From a checkpoint of a small transformer trained on Wikipedia: 5.23M parameters, 167M tokens.
Each number is 50 + 15 x the weight over its row's rms, rounded and kept within 0 to 99. Layers, rows and columns count from 0. The size before them is the row's rms in percent of the matrix's.

# q: layer 2 attention query, 256x256, rms 0.037, rows 0-26, columns 0-127
# k: layer 2 attention key, 256x256, rms 0.0367, rows 0-26, columns 0-127
q0 097:24 50 53 62 41 49 40 56 65 49 43 72 63 59 76 47 51 62 47 43 58 31 16 53 37 51 23 46 49 71 20 49 75 49 56 16 66 49 13 62 41 50 36 58 54 77 41 59 37 44 53 58 33 59 47 49 48 14 47 04 53 59 65 46 63 64 56 88 59 35 32 46 40 39 73 51 53 38 32 46 53 37 64 50 40 43 49 46 60 44 46 49 78 48 62 35 46 50 75 73 53 38 68 57 60 25 50 35 45 51 63 49 41 55 46 22 51 41 57 49 40 65 57 43 42 58 25 64
k0 103:38 37 71 49 47 72 65 77 50 68 47 38 44 58 34 57 78 28 60 50 43 41 38 66 57 43 50 48 50 39 59 68 54 46 12 62 60 53 40 12 50 54 62 63 41 70 74 72 33 82 55 48 20 43 58 62 72 61 73 60 83 28 44 66 25 29 51 43 57 47 74 44 53 43 30 53 48 48 46 40 45 68 36 50 58 54 79 22 53 66 42 59 25 39 49 52 36 53 00 48 38 68 31 48 52 45 49 65 48 38 78 41 50 64 45 47 54 16 40 51 53 78 39 34 84 58 41 72
q1 104:71 69 47 49 35 54 34 67 34 71 57 55 82 22 55 62 50 40 62 55 48 33 27 32 62 60 41 52 63 28 80 56 44 53 26 57 55 34 11 16 63 70 70 56 97 74 54 60 65 53 44 33 39 69 80 57 13 36 65 43 39 35 21 56 47 57 50 50 68 59 40 46 52 48 40 65 41 54 43 47 58 69 55 26 48 67 51 80 55 51 42 60 38 45 46 47 40 33 68 21 65 55 56 33 71 75 48 55 40 50 61 42 25 46 47 19 30 33 44 48 54 55 60 82 24 73 39 65
k1 104:41 34 72 40 49 18 57 68 44 45 42 39 11 61 68 18 41 39 61 36 42 56 43 24 74 40 47 61 44 59 91 46 46 61 52 36 54 51 58 78 45 28 63 91 47 60 60 73 64 43 25 56 40 36 65 25 46 35 48 52 76 50 45 43 54 63 38 41 46 34 24 69 90 33 30 30 46 50 60 44 76 57 50 32 52 46 33 24 50 42 28 29 47 48 66 33 24 48 51 51 69 37 62 52 08 53 22 41 51 76 55 42 50 36 33 61 51 46 31 58 39 39 21 72 60 43 50 32
q2 108:45 33 36 63 29 61 67 59 50 35 11 49 56 50 26 52 33 38 21 24 64 50 52 49 55 78 29 37 31 57 37 45 66 56 71 65 50 61 42 61 39 48 23 37 59 19 44 36 46 44 48 53 59 28 34 45 52 40 15 40 53 68 40 58 39 79 28 57 49 52 63 39 39 50 25 27 44 65 80 40 41 38 61 57 30 35 42 56 72 56 40 47 58 35 51 57 57 64 57 42 57 45 16 42 39 37 40 45 71 41 50 32 36 43 63 55 43 33 52 28 68 36 56 48 75 54 58 55
k2 105:42 46 53 54 58 40 30 56 50 86 50 66 37 51 22 19 43 55 82 45 50 72 56 66 61 86 60 63 64 43 19 76 75 11 38 60 61 59 62 36 72 41 69 40 22 34 61 32 30 59 58 52 57 51 65 52 62 33 70 50 18 55 57 35 53 30 95 31 49 59 73 70 45 49 65 59 49 26 59 66 26 57 71 41 65 73 51 28 19 27 69 48 54 48 57 52 55 33 44 50 37 80 34 44 92 49 53 58 56 38 49 62 63 63 36 27 24 41 40 43 69 39 62 63 24 72 56 50
q3 094:39 45 65 62 62 53 71 57 59 35 60 48 42 56 48 32 62 34 19 45 64 37 34 26 36 54 47 55 36 76 29 58 41 26 51 39 65 36 12 57 73 33 32 63 25 41 28 51 44 48 69 36 55 55 41 37 32 78 40 48 49 48 73 79 64 49 40 50 76 78 30 41 36 59 65 51 50 51 40 58 35 61 28 77 39 40 51 37 72 49 68 44 49 37 55 58 67 59 52 66 64 40 57 47 62 52 49 38 63 53 62 44 36 49 55 79 67 34 55 69 61 43 37 39 37 57 22 74
k3 109:52 56 55 04 46 53 75 63 64 66 46 49 44 57 65 54 58 33 50 79 39 29 45 38 51 20 42 52 46 34 65 60 43 31 00 49 53 60 17 43 26 67 33 66 61 66 44 77 50 57 50 33 49 45 35 57 49 79 46 48 51 64 33 85 36 50 37 64 86 45 44 39 72 76 36 67 54 51 48 49 40 58 49 33 54 25 51 46 62 51 35 39 50 46 52 34 46 20 22 49 65 38 51 54 47 66 36 54 10 57 71 45 35 27 32 58 43 38 57 30 49 69 30 09 55 74 58 69
q4 099:41 69 55 35 37 00 24 24 54 57 44 58 45 47 63 25 49 51 58 80 68 66 30 63 39 35 63 26 72 46 45 46 67 70 57 34 51 84 60 50 50 57 57 58 50 43 30 43 38 57 46 56 52 47 60 46 38 51 57 58 52 46 51 28 39 32 64 34 49 56 82 62 66 32 60 38 34 40 25 67 77 35 64 25 49 52 21 52 42 46 46 28 69 61 51 38 47 62 51 59 51 43 71 35 51 43 43 48 32 60 69 50 34 75 38 32 47 28 39 27 51 53 47 54 47 52 44 49
k4 102:34 35 30 45 75 99 43 69 37 30 40 34 40 43 46 67 36 69 51 11 33 38 28 64 77 49 60 44 29 48 47 34 37 54 55 58 43 50 42 34 68 39 56 35 49 71 29 42 52 33 57 61 72 54 69 52 62 57 59 62 94 56 32 23 67 42 49 34 49 49 26 39 49 27 68 49 50 74 74 63 58 57 23 51 60 49 48 61 37 48 29 46 45 62 66 53 58 73 67 53 41 67 41 62 44 38 59 63 58 61 33 48 53 13 61 67 62 51 41 40 29 76 51 53 51 46 47 47
q5 096:63 62 53 85 35 33 59 48 38 45 34 76 71 73 61 52 36 46 59 38 39 51 34 50 57 65 35 34 64 68 73 50 93 66 43 49 34 37 44 57 40 69 54 46 59 55 68 72 54 71 45 47 46 37 45 51 40 32 30 63 64 87 39 32 30 83 53 86 26 47 49 44 48 42 41 50 47 51 38 57 41 61 61 33 66 62 31 33 38 59 41 55 74 42 40 56 50 42 75 51 59 26 72 51 54 42 28 34 57 65 45 57 60 43 49 54 39 62 38 26 50 41 63 67 56 41 66 37
k5 103:65 38 48 85 46 44 44 29 43 35 41 63 36 49 32 39 35 41 87 51 53 69 36 76 49 69 47 41 51 40 40 47 80 51 66 54 43 44 51 63 99 46 63 57 41 51 68 34 50 39 85 58 68 33 57 43 63 21 54 56 44 43 47 41 67 42 69 24 26 56 49 78 44 55 69 37 55 61 37 69 47 04 35 54 54 81 45 38 49 32 45 65 48 50 19 58 39 62 56 23 62 83 28 59 42 68 49 76 57 47 42 58 59 48 68 34 54 45 46 43 56 40 36 60 34 61 73 47
q6 108:37 40 53 75 12 40 51 51 51 36 33 48 60 68 67 52 55 50 59 52 50 54 16 50 36 30 45 48 43 83 53 26 69 50 62 25 40 65 47 74 45 47 57 39 67 51 40 46 53 49 47 69 68 41 41 70 63 35 10 51 60 61 55 43 65 50 25 57 47 38 75 24 57 43 49 28 42 69 45 37 34 43 62 50 44 28 30 34 63 39 54 18 64 22 62 22 54 53 44 72 77 45 59 60 35 41 26 54 57 57 62 40 28 71 64 37 60 41 43 65 69 39 48 58 41 68 64 41
k6 107:41 06 47 25 76 83 60 47 47 98 43 51 13 59 49 50 62 52 73 39 40 54 38 73 65 43 55 63 36 13 27 68 52 39 31 73 65 45 66 32 61 58 70 32 25 42 49 41 39 48 48 42 61 63 55 51 63 52 71 57 63 23 61 36 20 22 66 44 55 53 61 68 38 53 51 41 52 44 70 67 29 70 42 54 57 68 46 41 28 54 63 56 38 64 57 66 44 36 36 33 42 78 37 42 70 53 67 74 56 60 48 66 57 51 77 65 44 59 51 44 61 46 53 65 63 48 46 47
q7 090:35 55 72 77 46 54 45 56 39 44 42 64 68 48 21 60 56 39 43 19 43 54 43 55 30 27 26 48 49 70 40 58 62 55 50 23 75 54 41 72 55 56 54 51 47 38 70 20 39 65 39 54 41 29 42 42 68 60 56 51 06 59 69 53 59 56 69 51 59 38 34 42 56 63 42 61 47 35 13 51 46 50 55 55 51 60 72 57 51 33 68 60 61 49 29 53 44 56 60 48 43 48 77 56 67 64 49 37 28 48 51 65 40 72 19 46 60 57 43 53 56 42 54 56 63 60 37 80
k7 091:70 72 64 35 52 67 56 58 46 78 33 41 46 86 46 39 50 23 44 66 72 59 55 44 40 50 28 54 43 63 64 66 43 55 38 59 36 24 38 43 35 41 57 65 24 56 61 69 71 48 86 48 45 87 47 51 67 60 43 77 60 30 58 68 45 56 45 78 56 63 40 58 58 38 37 57 46 78 59 34 43 40 54 43 55 53 46 36 72 86 57 44 27 37 24 44 50 32 43 30 69 78 52 24 51 65 36 27 61 35 51 51 61 42 64 49 32 79 61 61 71 32 37 59 61 55 45 48
q8 091:52 41 53 99 32 39 51 41 59 57 46 60 69 60 58 76 22 74 66 31 42 66 53 52 53 47 32 39 71 75 38 45 89 65 48 80 49 60 57 47 57 56 69 42 68 43 64 65 72 67 65 37 31 99 36 27 57 22 31 60 60 43 53 37 39 76 42 67 38 42 47 62 66 33 36 41 29 87 42 61 52 56 90 42 69 52 46 53 20 62 08 56 64 42 31 55 51 45 72 40 64 36 85 51 55 31 59 37 47 62 71 64 60 60 34 31 46 57 42 64 34 75 67 71 47 57 76 40
k8 100:43 47 21 76 55 32 30 24 59 59 49 62 53 62 21 48 51 43 63 46 53 63 44 58 43 49 48 44 63 63 63 55 62 56 64 44 29 63 53 66 52 33 67 37 16 51 47 29 46 44 66 59 39 67 46 51 62 18 65 31 10 62 52 24 48 45 60 43 65 33 79 80 28 38 65 51 50 48 32 56 35 16 54 76 40 73 37 43 49 46 79 51 60 40 41 89 41 49 49 35 52 69 55 19 54 56 44 47 55 36 51 60 69 70 62 13 35 52 59 52 78 29 56 66 31 51 46 38
q9 117:50 24 53 61 62 95 54 43 54 18 36 56 49 40 17 68 60 58 25 27 45 55 42 62 70 56 48 76 29 60 21 37 39 21 44 52 63 52 69 40 23 51 36 37 60 38 51 51 71 40 33 60 66 60 39 56 66 47 48 35 56 25 55 70 55 70 39 42 49 58 58 34 31 70 30 69 50 51 86 35 37 52 36 62 28 40 77 58 46 65 31 73 56 52 48 76 56 63 55 27 43 57 39 65 69 57 57 36 68 49 52 43 59 52 65 56 77 61 64 42 46 53 70 58 64 43 57 31
k9 115:47 81 53 40 35 27 49 57 66 71 53 41 40 54 47 45 36 39 38 81 60 61 70 28 47 51 51 33 63 49 62 49 17 48 40 50 40 52 43 43 20 80 30 71 50 46 47 72 50 64 50 46 47 58 47 55 41 53 31 46 37 49 30 61 25 45 34 68 55 45 48 51 70 50 42 69 38 30 43 57 44 87 46 38 52 27 52 43 63 71 62 27 62 45 68 33 42 26 21 40 60 28 56 53 66 44 46 61 28 36 68 42 33 36 35 45 38 51 41 47 46 49 51 10 52 51 38 60
q10 114:33 62 60 19 72 51 53 56 42 68 74 43 25 38 35 34 75 45 44 68 56 54 45 33 29 47 88 57 38 35 35 63 37 37 62 62 61 48 72 72 64 22 38 77 35 48 30 34 50 43 57 45 52 44 74 73 46 44 55 71 33 54 69 63 60 26 88 35 35 57 51 47 65 60 66 65 78 15 32 65 64 46 28 44 68 42 49 55 37 40 80 40 30 76 69 38 49 58 44 67 46 54 64 54 52 67 46 56 62 48 41 56 36 52 38 61 58 49 45 41 54 36 31 55 47 66 25 52
k10 105:62 37 40 37 47 83 68 52 18 39 37 42 44 54 76 72 47 41 45 35 37 45 40 47 51 58 55 55 44 33 29 41 28 68 38 60 49 32 49 46 63 56 51 55 58 50 44 70 67 53 63 36 55 35 37 45 38 73 48 62 99 41 37 49 48 58 34 54 33 46 32 26 66 50 63 53 59 57 61 49 51 56 42 46 70 37 57 72 55 47 12 56 31 52 36 33 37 60 34 52 54 41 45 58 36 49 40 41 54 62 30 40 49 26 35 91 67 63 42 50 20 46 57 56 79 26 68 69
q11 108:50 42 44 44 31 08 33 53 45 63 64 58 59 65 73 45 38 48 61 71 71 52 63 58 24 30 50 30 71 39 69 60 76 76 60 57 43 35 20 53 50 79 73 77 38 56 53 54 32 51 56 39 32 50 51 38 28 19 56 25 47 60 40 29 33 56 60 54 34 39 53 50 87 32 48 44 46 63 34 49 63 41 46 31 64 70 36 50 29 36 39 38 52 55 36 44 54 52 39 46 53 65 36 12 36 40 41 57 42 75 28 48 43 63 45 23 47 11 47 42 50 34 31 49 43 46 62 51
k11 116:68 44 39 87 71 55 51 27 43 31 50 56 53 36 42 73 44 38 83 20 55 63 39 69 55 60 29 54 59 45 53 55 75 43 59 59 62 54 55 63 76 21 78 44 46 62 47 37 51 41 67 48 57 49 51 43 59 15 66 51 33 62 61 46 56 49 78 46 33 54 61 75 07 47 70 47 48 54 28 63 55 18 51 62 50 75 49 52 54 42 50 63 63 57 40 78 34 71 72 31 47 69 40 44 29 50 53 72 51 40 34 64 77 42 78 43 37 42 63 46 65 40 61 93 36 41 65 41
q12 111:74 61 74 37 59 12 37 69 67 76 54 59 77 45 48 33 52 73 38 59 50 36 50 43 68 78 51 62 69 55 65 81 67 44 19 60 58 51 45 35 56 50 51 63 65 52 51 47 35 44 35 34 43 75 65 59 45 49 55 52 61 40 33 43 55 50 44 39 71 45 69 55 65 47 57 48 30 53 56 70 56 52 73 40 45 73 51 72 43 58 53 61 56 54 48 52 50 37 62 36 38 62 52 39 81 52 72 63 25 39 80 60 40 42 22 27 36 47 36 50 44 65 71 82 40 74 40 77
k12 111:31 39 59 61 39 64 43 33 55 35 30 43 60 60 64 67 32 44 49 30 46 48 42 28 63 22 48 36 19 60 53 04 47 61 84 59 52 52 48 50 59 64 37 43 60 45 51 65 38 48 63 92 62 72 46 57 39 35 46 41 13 76 37 39 45 65 46 53 47 38 25 75 38 29 54 40 67 60 41 24 51 25 37 63 54 58 48 62 42 35 44 66 35 61 22 50 30 47 55 46 46 26 61 46 34 52 49 69 41 50 17 64 57 42 41 34 55 42 68 11 65 39 29 65 29 35 49 42
q13 111:34 60 54 56 78 72 50 38 60 44 47 43 42 53 16 61 50 33 57 43 15 66 50 69 67 57 46 87 42 42 46 44 36 36 87 47 62 44 67 49 42 38 38 49 42 36 42 65 65 38 75 49 75 49 39 49 48 40 59 70 54 74 56 74 72 37 40 36 33 52 21 47 38 53 67 52 50 71 59 44 40 50 53 61 52 62 57 41 52 41 45 28 54 52 42 53 54 67 56 56 43 53 47 59 49 64 47 74 84 64 65 64 71 45 38 60 53 50 64 28 42 52 44 65 46 68 54 36
k13 122:41 53 52 14 66 40 78 68 67 59 42 39 44 64 29 48 42 52 38 55 28 36 64 55 72 43 76 41 49 54 45 53 23 45 28 52 41 63 56 19 38 59 25 54 45 43 46 58 49 58 30 46 54 35 48 65 62 69 46 38 41 32 31 52 21 57 17 51 61 39 55 50 71 61 45 59 60 24 50 50 36 86 29 47 37 00 52 76 48 51 59 52 43 60 69 53 48 36 34 51 19 51 49 27 45 54 58 42 27 28 51 36 37 41 53 67 61 68 48 29 63 77 52 36 64 49 49 67
q14 102:47 41 22 59 51 83 56 37 78 12 53 44 25 27 44 75 61 40 45 24 42 34 50 51 67 56 64 78 39 49 42 36 24 41 50 54 55 59 70 33 40 39 37 33 49 39 58 59 68 27 53 57 60 25 40 51 67 36 53 32 58 41 41 72 64 46 50 36 46 56 57 49 20 70 34 64 71 45 66 34 49 40 51 68 35 44 42 50 41 40 36 71 37 74 52 67 52 54 38 28 23 49 24 40 49 30 72 46 81 23 46 45 56 32 74 61 71 56 57 69 63 52 44 49 70 44 55 44
k14 129:48 72 72 10 42 78 59 66 66 73 53 47 54 53 55 49 55 48 56 82 32 30 50 57 47 57 57 59 49 25 26 69 21 36 23 52 63 54 41 30 46 54 36 49 48 45 28 63 47 69 65 26 49 48 51 71 69 90 23 56 67 38 51 81 49 33 18 54 45 72 51 27 65 94 60 65 41 54 54 54 44 92 40 47 59 20 42 48 56 56 54 27 44 44 65 25 65 37 26 54 56 42 43 52 63 56 50 62 47 61 58 31 27 48 42 88 62 67 45 43 27 73 61 42 68 69 45 63
q15 109:45 44 33 57 27 27 42 53 66 28 53 50 18 68 62 35 72 38 44 58 79 71 29 48 26 36 76 26 52 48 37 35 59 58 73 38 54 60 37 74 41 45 32 56 42 38 51 31 60 40 49 73 62 42 68 55 42 60 50 34 39 45 51 48 29 26 73 43 50 76 46 40 56 63 46 38 80 42 48 51 61 45 36 53 35 25 42 35 53 40 72 19 54 57 56 54 44 54 41 61 49 58 43 39 22 54 48 57 39 28 53 39 37 71 47 31 70 33 54 44 67 38 25 25 30 54 46 59
k15 091:51 15 31 46 64 94 33 61 22 41 45 68 40 49 67 82 69 62 41 18 47 39 55 60 59 48 41 58 35 71 45 48 54 50 36 73 65 34 44 32 66 53 75 38 44 76 45 69 49 56 53 41 29 74 60 55 56 53 60 51 88 32 57 77 56 49 42 40 54 49 85 34 35 49 61 36 42 69 63 32 49 30 67 67 62 57 40 54 44 41 36 57 13 56 53 42 46 65 71 64 61 60 41 57 54 65 59 51 66 67 58 52 59 37 41 68 60 42 48 70 17 58 59 51 80 53 45 54
q16 096:45 59 61 36 68 35 29 65 55 88 37 56 87 50 65 45 53 61 32 55 44 38 62 20 53 65 56 57 57 81 57 43 60 46 39 63 35 40 52 21 62 68 76 64 74 42 60 78 34 50 55 44 55 66 73 50 53 38 51 72 65 40 49 22 63 64 41 57 58 42 62 47 66 22 68 53 23 69 42 70 43 58 51 32 42 62 64 64 40 63 44 75 73 48 22 27 61 34 53 51 38 47 46 52 83 68 67 53 22 43 52 64 40 50 34 41 51 60 52 41 36 54 65 68 53 66 39 72
k16 093:57 60 60 65 39 23 37 31 41 40 36 50 68 62 40 53 36 49 69 35 60 62 53 43 50 37 43 25 51 27 59 38 60 52 67 34 36 54 57 73 58 67 27 55 35 42 70 30 37 51 37 70 44 52 50 42 54 34 49 19 16 74 38 24 50 53 68 49 42 19 54 70 63 38 40 38 86 40 40 43 46 20 70 59 42 63 69 59 48 21 64 65 70 48 27 52 73 41 63 53 41 47 57 33 56 47 35 72 50 40 24 44 30 61 63 36 49 33 62 46 61 41 56 41 31 27 48 26
q17 097:59 20 43 60 71 76 43 46 60 41 59 51 34 54 13 70 55 49 54 34 00 35 59 66 72 46 33 61 40 46 59 53 57 42 55 61 56 41 68 29 46 54 42 31 41 61 50 59 60 47 44 35 72 70 59 50 48 36 41 62 76 55 50 51 62 57 31 41 49 28 46 47 22 37 23 50 45 66 58 58 31 51 59 66 61 54 49 36 46 48 27 55 47 45 43 37 55 63 75 48 43 67 56 54 71 53 47 67 72 67 50 67 74 44 41 58 53 51 49 46 49 49 74 67 56 55 46 30
k17 105:56 56 57 19 70 46 40 55 67 68 40 38 63 41 45 40 39 52 28 49 36 52 61 60 82 43 66 58 39 44 60 60 27 36 36 29 49 66 44 39 45 59 41 36 49 37 41 51 35 71 50 38 52 21 49 53 47 64 32 44 42 53 47 52 27 65 37 51 56 56 47 53 66 58 63 53 39 48 45 39 63 51 15 53 30 16 29 80 48 53 69 32 52 55 77 25 41 30 43 42 19 34 48 24 63 53 66 51 24 24 46 57 23 36 49 67 53 80 61 41 52 69 35 37 52 64 59 78
q18 094:66 73 52 45 32 18 46 57 45 90 54 37 60 54 72 41 40 53 58 60 68 63 41 42 28 55 42 29 64 69 58 58 66 83 49 38 49 31 30 68 73 61 70 71 68 67 25 67 36 62 58 55 23 69 61 51 38 48 44 60 50 65 51 22 58 64 45 68 60 55 53 33 65 29 60 77 58 71 30 51 48 58 55 39 68 41 42 41 63 59 43 42 70 39 31 23 35 52 48 68 70 44 54 57 48 66 45 62 21 73 54 78 33 38 35 58 35 49 45 49 29 37 43 52 50 44 64 71
k18 114:51 73 43 78 47 11 25 43 46 49 56 42 53 53 25 21 44 46 61 60 56 64 40 49 47 57 34 31 47 50 72 48 55 35 68 27 28 62 49 72 47 11 50 41 40 42 70 15 60 39 46 67 50 57 72 34 38 11 62 43 28 75 41 21 41 58 68 49 52 28 36 86 52 29 43 37 63 42 26 49 58 23 67 47 48 69 67 36 58 44 62 55 84 55 37 79 47 46 60 42 46 61 68 44 48 40 49 34 53 24 31 57 62 48 67 25 36 39 59 44 94 45 58 45 32 48 38 26
q19 108:43 30 46 74 75 73 40 27 59 53 34 41 74 48 23 77 28 66 58 09 32 59 60 70 60 48 42 67 44 64 43 37 56 41 61 58 52 40 71 24 58 50 51 13 57 45 57 59 53 52 65 61 61 56 27 46 63 52 60 60 64 40 63 52 70 68 58 56 45 42 39 55 38 50 41 56 24 41 43 45 41 44 51 66 45 52 54 51 36 75 32 87 68 57 24 41 66 49 62 31 25 23 55 67 67 48 65 44 46 50 39 63 59 54 48 63 50 66 46 58 53 57 81 56 73 31 57 41
k19 092:67 75 69 32 23 26 39 67 72 52 60 46 58 54 48 43 54 38 36 91 77 59 41 38 36 47 49 30 67 51 31 30 43 43 42 26 29 68 41 56 40 62 37 71 57 44 51 50 42 72 44 39 60 44 30 52 31 72 41 39 59 60 47 34 35 48 40 69 57 30 11 47 84 55 53 48 51 58 41 58 53 68 33 28 46 35 25 69 64 55 48 37 60 44 70 44 56 28 39 48 45 26 68 39 54 49 33 44 27 39 17 50 25 56 20 66 54 49 67 17 22 47 39 19 32 44 72 59
q20 121:90 40 33 68 55 46 28 50 80 43 50 78 74 58 61 62 20 69 42 33 27 42 34 57 37 52 43 36 73 38 60 43 59 45 46 49 50 25 28 13 37 74 47 47 58 38 67 60 38 54 33 57 35 86 54 42 39 31 50 22 33 31 27 67 33 61 41 59 50 41 63 46 62 64 24 50 34 62 68 11 35 42 91 58 44 62 64 44 73 64 22 37 50 36 36 58 51 40 57 36 63 45 39 23 62 59 40 30 59 40 39 59 48 36 80 36 60 45 56 65 44 52 69 44 70 42 48 48
k20 097:72 26 41 36 30 15 34 58 79 42 74 29 40 49 53 31 62 62 47 62 62 54 41 34 71 50 73 38 63 64 46 18 53 63 58 50 52 63 53 65 20 91 25 53 60 43 53 62 38 52 58 76 62 43 28 51 56 79 35 50 53 51 50 62 58 42 57 53 52 51 57 62 68 44 45 54 70 47 70 51 65 47 48 48 37 41 41 69 57 69 49 48 54 55 71 40 47 39 32 83 49 29 32 65 74 46 63 41 44 44 37 56 52 75 40 45 57 73 36 39 32 46 41 55 50 26 58 70
q21 116:50 50 59 79 56 64 58 31 60 41 39 33 71 63 49 48 57 43 38 39 48 47 44 54 80 65 24 50 36 53 36 37 37 15 58 46 53 42 61 43 32 30 44 41 61 34 66 68 49 64 40 62 71 64 26 46 58 64 47 56 42 27 54 69 59 76 56 81 44 44 45 40 22 54 34 56 49 25 61 26 39 45 60 71 58 41 58 41 80 65 48 58 54 33 42 70 51 38 73 42 63 59 40 78 47 62 45 16 66 41 66 27 41 27 60 63 43 68 42 57 80 45 48 34 47 27 11 25
k21 142:42 31 45 41 40 64 71 43 63 32 40 58 57 63 58 59 58 46 18 58 26 50 43 51 36 51 71 41 52 48 17 19 22 64 46 58 28 49 57 19 40 66 32 58 40 26 68 62 34 60 66 58 45 45 48 72 33 68 27 56 65 41 25 65 43 71 27 61 68 43 51 27 56 70 39 51 73 40 66 37 65 55 43 40 55 44 56 53 54 58 37 28 23 47 32 37 58 64 32 60 47 39 30 36 40 42 54 46 55 54 63 33 32 50 46 57 91 53 35 37 59 49 62 34 63 38 58 65
q22 108:48 54 60 57 17 47 74 46 42 41 51 64 51 55 71 41 57 20 47 67 63 56 27 35 35 63 42 30 41 52 61 33 33 55 39 55 35 43 15 86 53 56 44 41 39 50 65 19 59 54 46 52 40 41 47 51 30 37 53 25 35 25 40 52 40 48 58 70 56 60 48 56 44 57 37 44 87 48 46 33 50 68 27 53 68 39 51 35 67 22 54 35 49 57 43 65 42 55 50 52 42 57 60 48 10 49 44 49 69 43 39 42 33 22 64 56 36 41 46 56 59 44 34 31 34 40 37 56
k22 099:60 54 32 72 57 64 56 78 39 43 61 45 62 64 19 41 71 51 49 37 55 33 60 51 11 59 20 50 47 61 64 26 64 53 85 65 42 33 31 41 45 42 44 49 38 46 57 39 63 65 83 54 62 65 38 68 50 57 40 62 62 63 54 75 66 68 45 69 47 75 40 25 57 76 55 60 59 47 30 29 86 24 66 69 60 61 59 49 70 42 55 57 43 57 18 35 47 68 86 66 54 34 45 45 38 64 41 20 65 42 34 50 41 46 46 33 55 39 52 62 62 37 74 35 57 37 46 23
q23 107:51 62 79 46 60 43 60 49 54 81 45 44 60 47 61 45 43 55 61 48 39 74 50 45 28 59 61 66 77 57 27 59 66 68 45 80 54 27 41 56 54 74 62 55 41 47 40 65 39 70 47 71 39 22 57 66 50 72 51 85 34 65 57 40 73 54 60 62 50 55 42 38 68 57 83 55 47 35 25 70 56 41 14 73 60 31 39 63 34 51 72 42 79 52 39 46 53 49 51 45 49 57 52 60 64 71 58 53 09 57 45 58 58 61 33 61 42 38 61 30 45 48 48 60 27 65 56 76
k23 112:53 45 53 88 24 28 28 55 50 31 65 75 71 66 38 56 54 44 56 60 73 64 40 39 42 50 13 28 58 41 56 31 74 60 74 19 27 59 38 79 61 42 46 54 51 45 74 26 61 50 38 62 45 51 55 41 41 24 53 43 31 54 43 19 38 54 74 53 42 24 47 58 45 24 46 43 55 46 45 40 53 24 63 39 46 85 60 47 48 59 56 55 63 46 54 69 51 52 55 38 66 55 60 37 49 34 50 63 75 29 30 57 38 62 57 31 44 34 55 41 61 29 72 62 47 46 39 29
q24 102:45 76 62 43 40 48 59 62 62 76 69 64 60 53 65 47 69 47 42 60 41 43 54 39 41 32 64 47 66 39 30 61 69 65 28 63 47 38 22 36 72 81 54 51 59 50 38 44 29 75 45 58 47 43 70 61 39 66 63 48 23 35 43 42 52 30 80 59 66 64 48 44 76 71 68 50 40 38 29 73 61 66 27 40 50 45 63 58 41 76 55 41 43 48 64 39 38 43 49 48 58 60 53 35 71 72 41 44 05 49 61 53 31 51 42 37 51 50 40 40 33 70 47 34 33 64 42 86
k24 118:62 41 48 53 36 46 37 27 57 32 61 51 57 52 27 61 38 42 48 19 45 71 44 34 39 37 40 45 64 51 64 33 88 74 71 18 39 47 58 80 60 51 37 57 47 32 62 30 52 46 54 72 60 34 40 22 34 29 51 54 39 71 64 18 46 58 56 50 18 43 47 53 53 40 35 33 54 49 54 27 63 18 45 73 42 69 61 57 48 38 41 43 69 46 53 53 63 40 55 43 50 41 59 51 45 51 37 37 74 36 14 50 53 61 55 33 46 48 64 27 60 24 49 55 41 20 71 36
q25 117:76 63 51 44 64 48 21 72 50 65 58 42 69 44 44 35 28 60 33 37 49 44 48 47 61 84 62 44 61 60 31 56 57 30 49 57 42 29 52 09 62 44 54 64 68 47 58 39 43 58 50 50 61 80 79 48 45 56 41 44 64 18 40 40 69 47 43 61 62 39 63 46 27 27 42 70 25 30 52 59 36 61 78 33 59 42 58 63 53 84 57 57 60 50 47 56 51 48 75 18 55 58 51 35 93 65 60 45 48 32 44 69 57 61 60 41 46 60 48 34 48 67 77 70 55 39 18 35
k25 110:38 47 57 34 57 31 46 41 45 52 49 40 52 45 49 59 25 42 31 26 38 67 44 50 64 23 73 28 40 48 39 47 29 46 69 34 37 65 27 48 57 87 42 41 44 36 58 54 12 70 45 41 33 25 67 39 35 29 47 52 23 65 46 50 18 66 40 59 34 39 36 72 55 39 49 35 70 40 42 41 42 61 15 60 43 49 38 53 32 34 53 37 45 50 35 44 34 30 27 40 41 29 60 34 51 58 49 52 25 49 54 62 35 53 49 50 60 79 41 43 61 47 50 60 33 53 53 89
q26 105:49 47 45 65 65 51 53 37 77 27 25 21 58 39 46 64 41 68 33 39 45 65 48 71 71 43 48 65 47 58 63 49 35 07 47 56 55 57 80 09 47 34 53 39 65 39 45 80 66 37 41 63 61 61 35 67 65 44 38 25 51 34 57 71 51 51 55 54 67 50 42 34 30 55 44 55 45 45 78 21 50 32 57 66 26 38 47 69 57 73 44 66 63 38 70 46 46 50 60 48 40 37 42 46 58 39 65 36 58 37 47 44 40 43 64 60 51 46 55 61 56 49 57 64 72 44 47 55
k26 118:40 42 49 26 43 73 70 45 68 47 28 52 52 55 53 63 54 63 21 55 31 36 58 53 40 48 74 49 42 35 29 43 26 67 40 46 57 50 50 43 40 46 49 56 62 43 52 74 46 53 39 52 50 50 34 55 45 74 33 57 67 40 37 71 36 53 35 58 53 47 67 27 61 80 45 57 52 64 93 48 41 57 42 44 61 34 55 61 58 45 29 47 25 42 35 26 88 58 57 58 57 26 47 54 46 66 42 66 49 79 55 21 34 23 36 66 82 59 45 38 31 57 52 32 66 55 59 48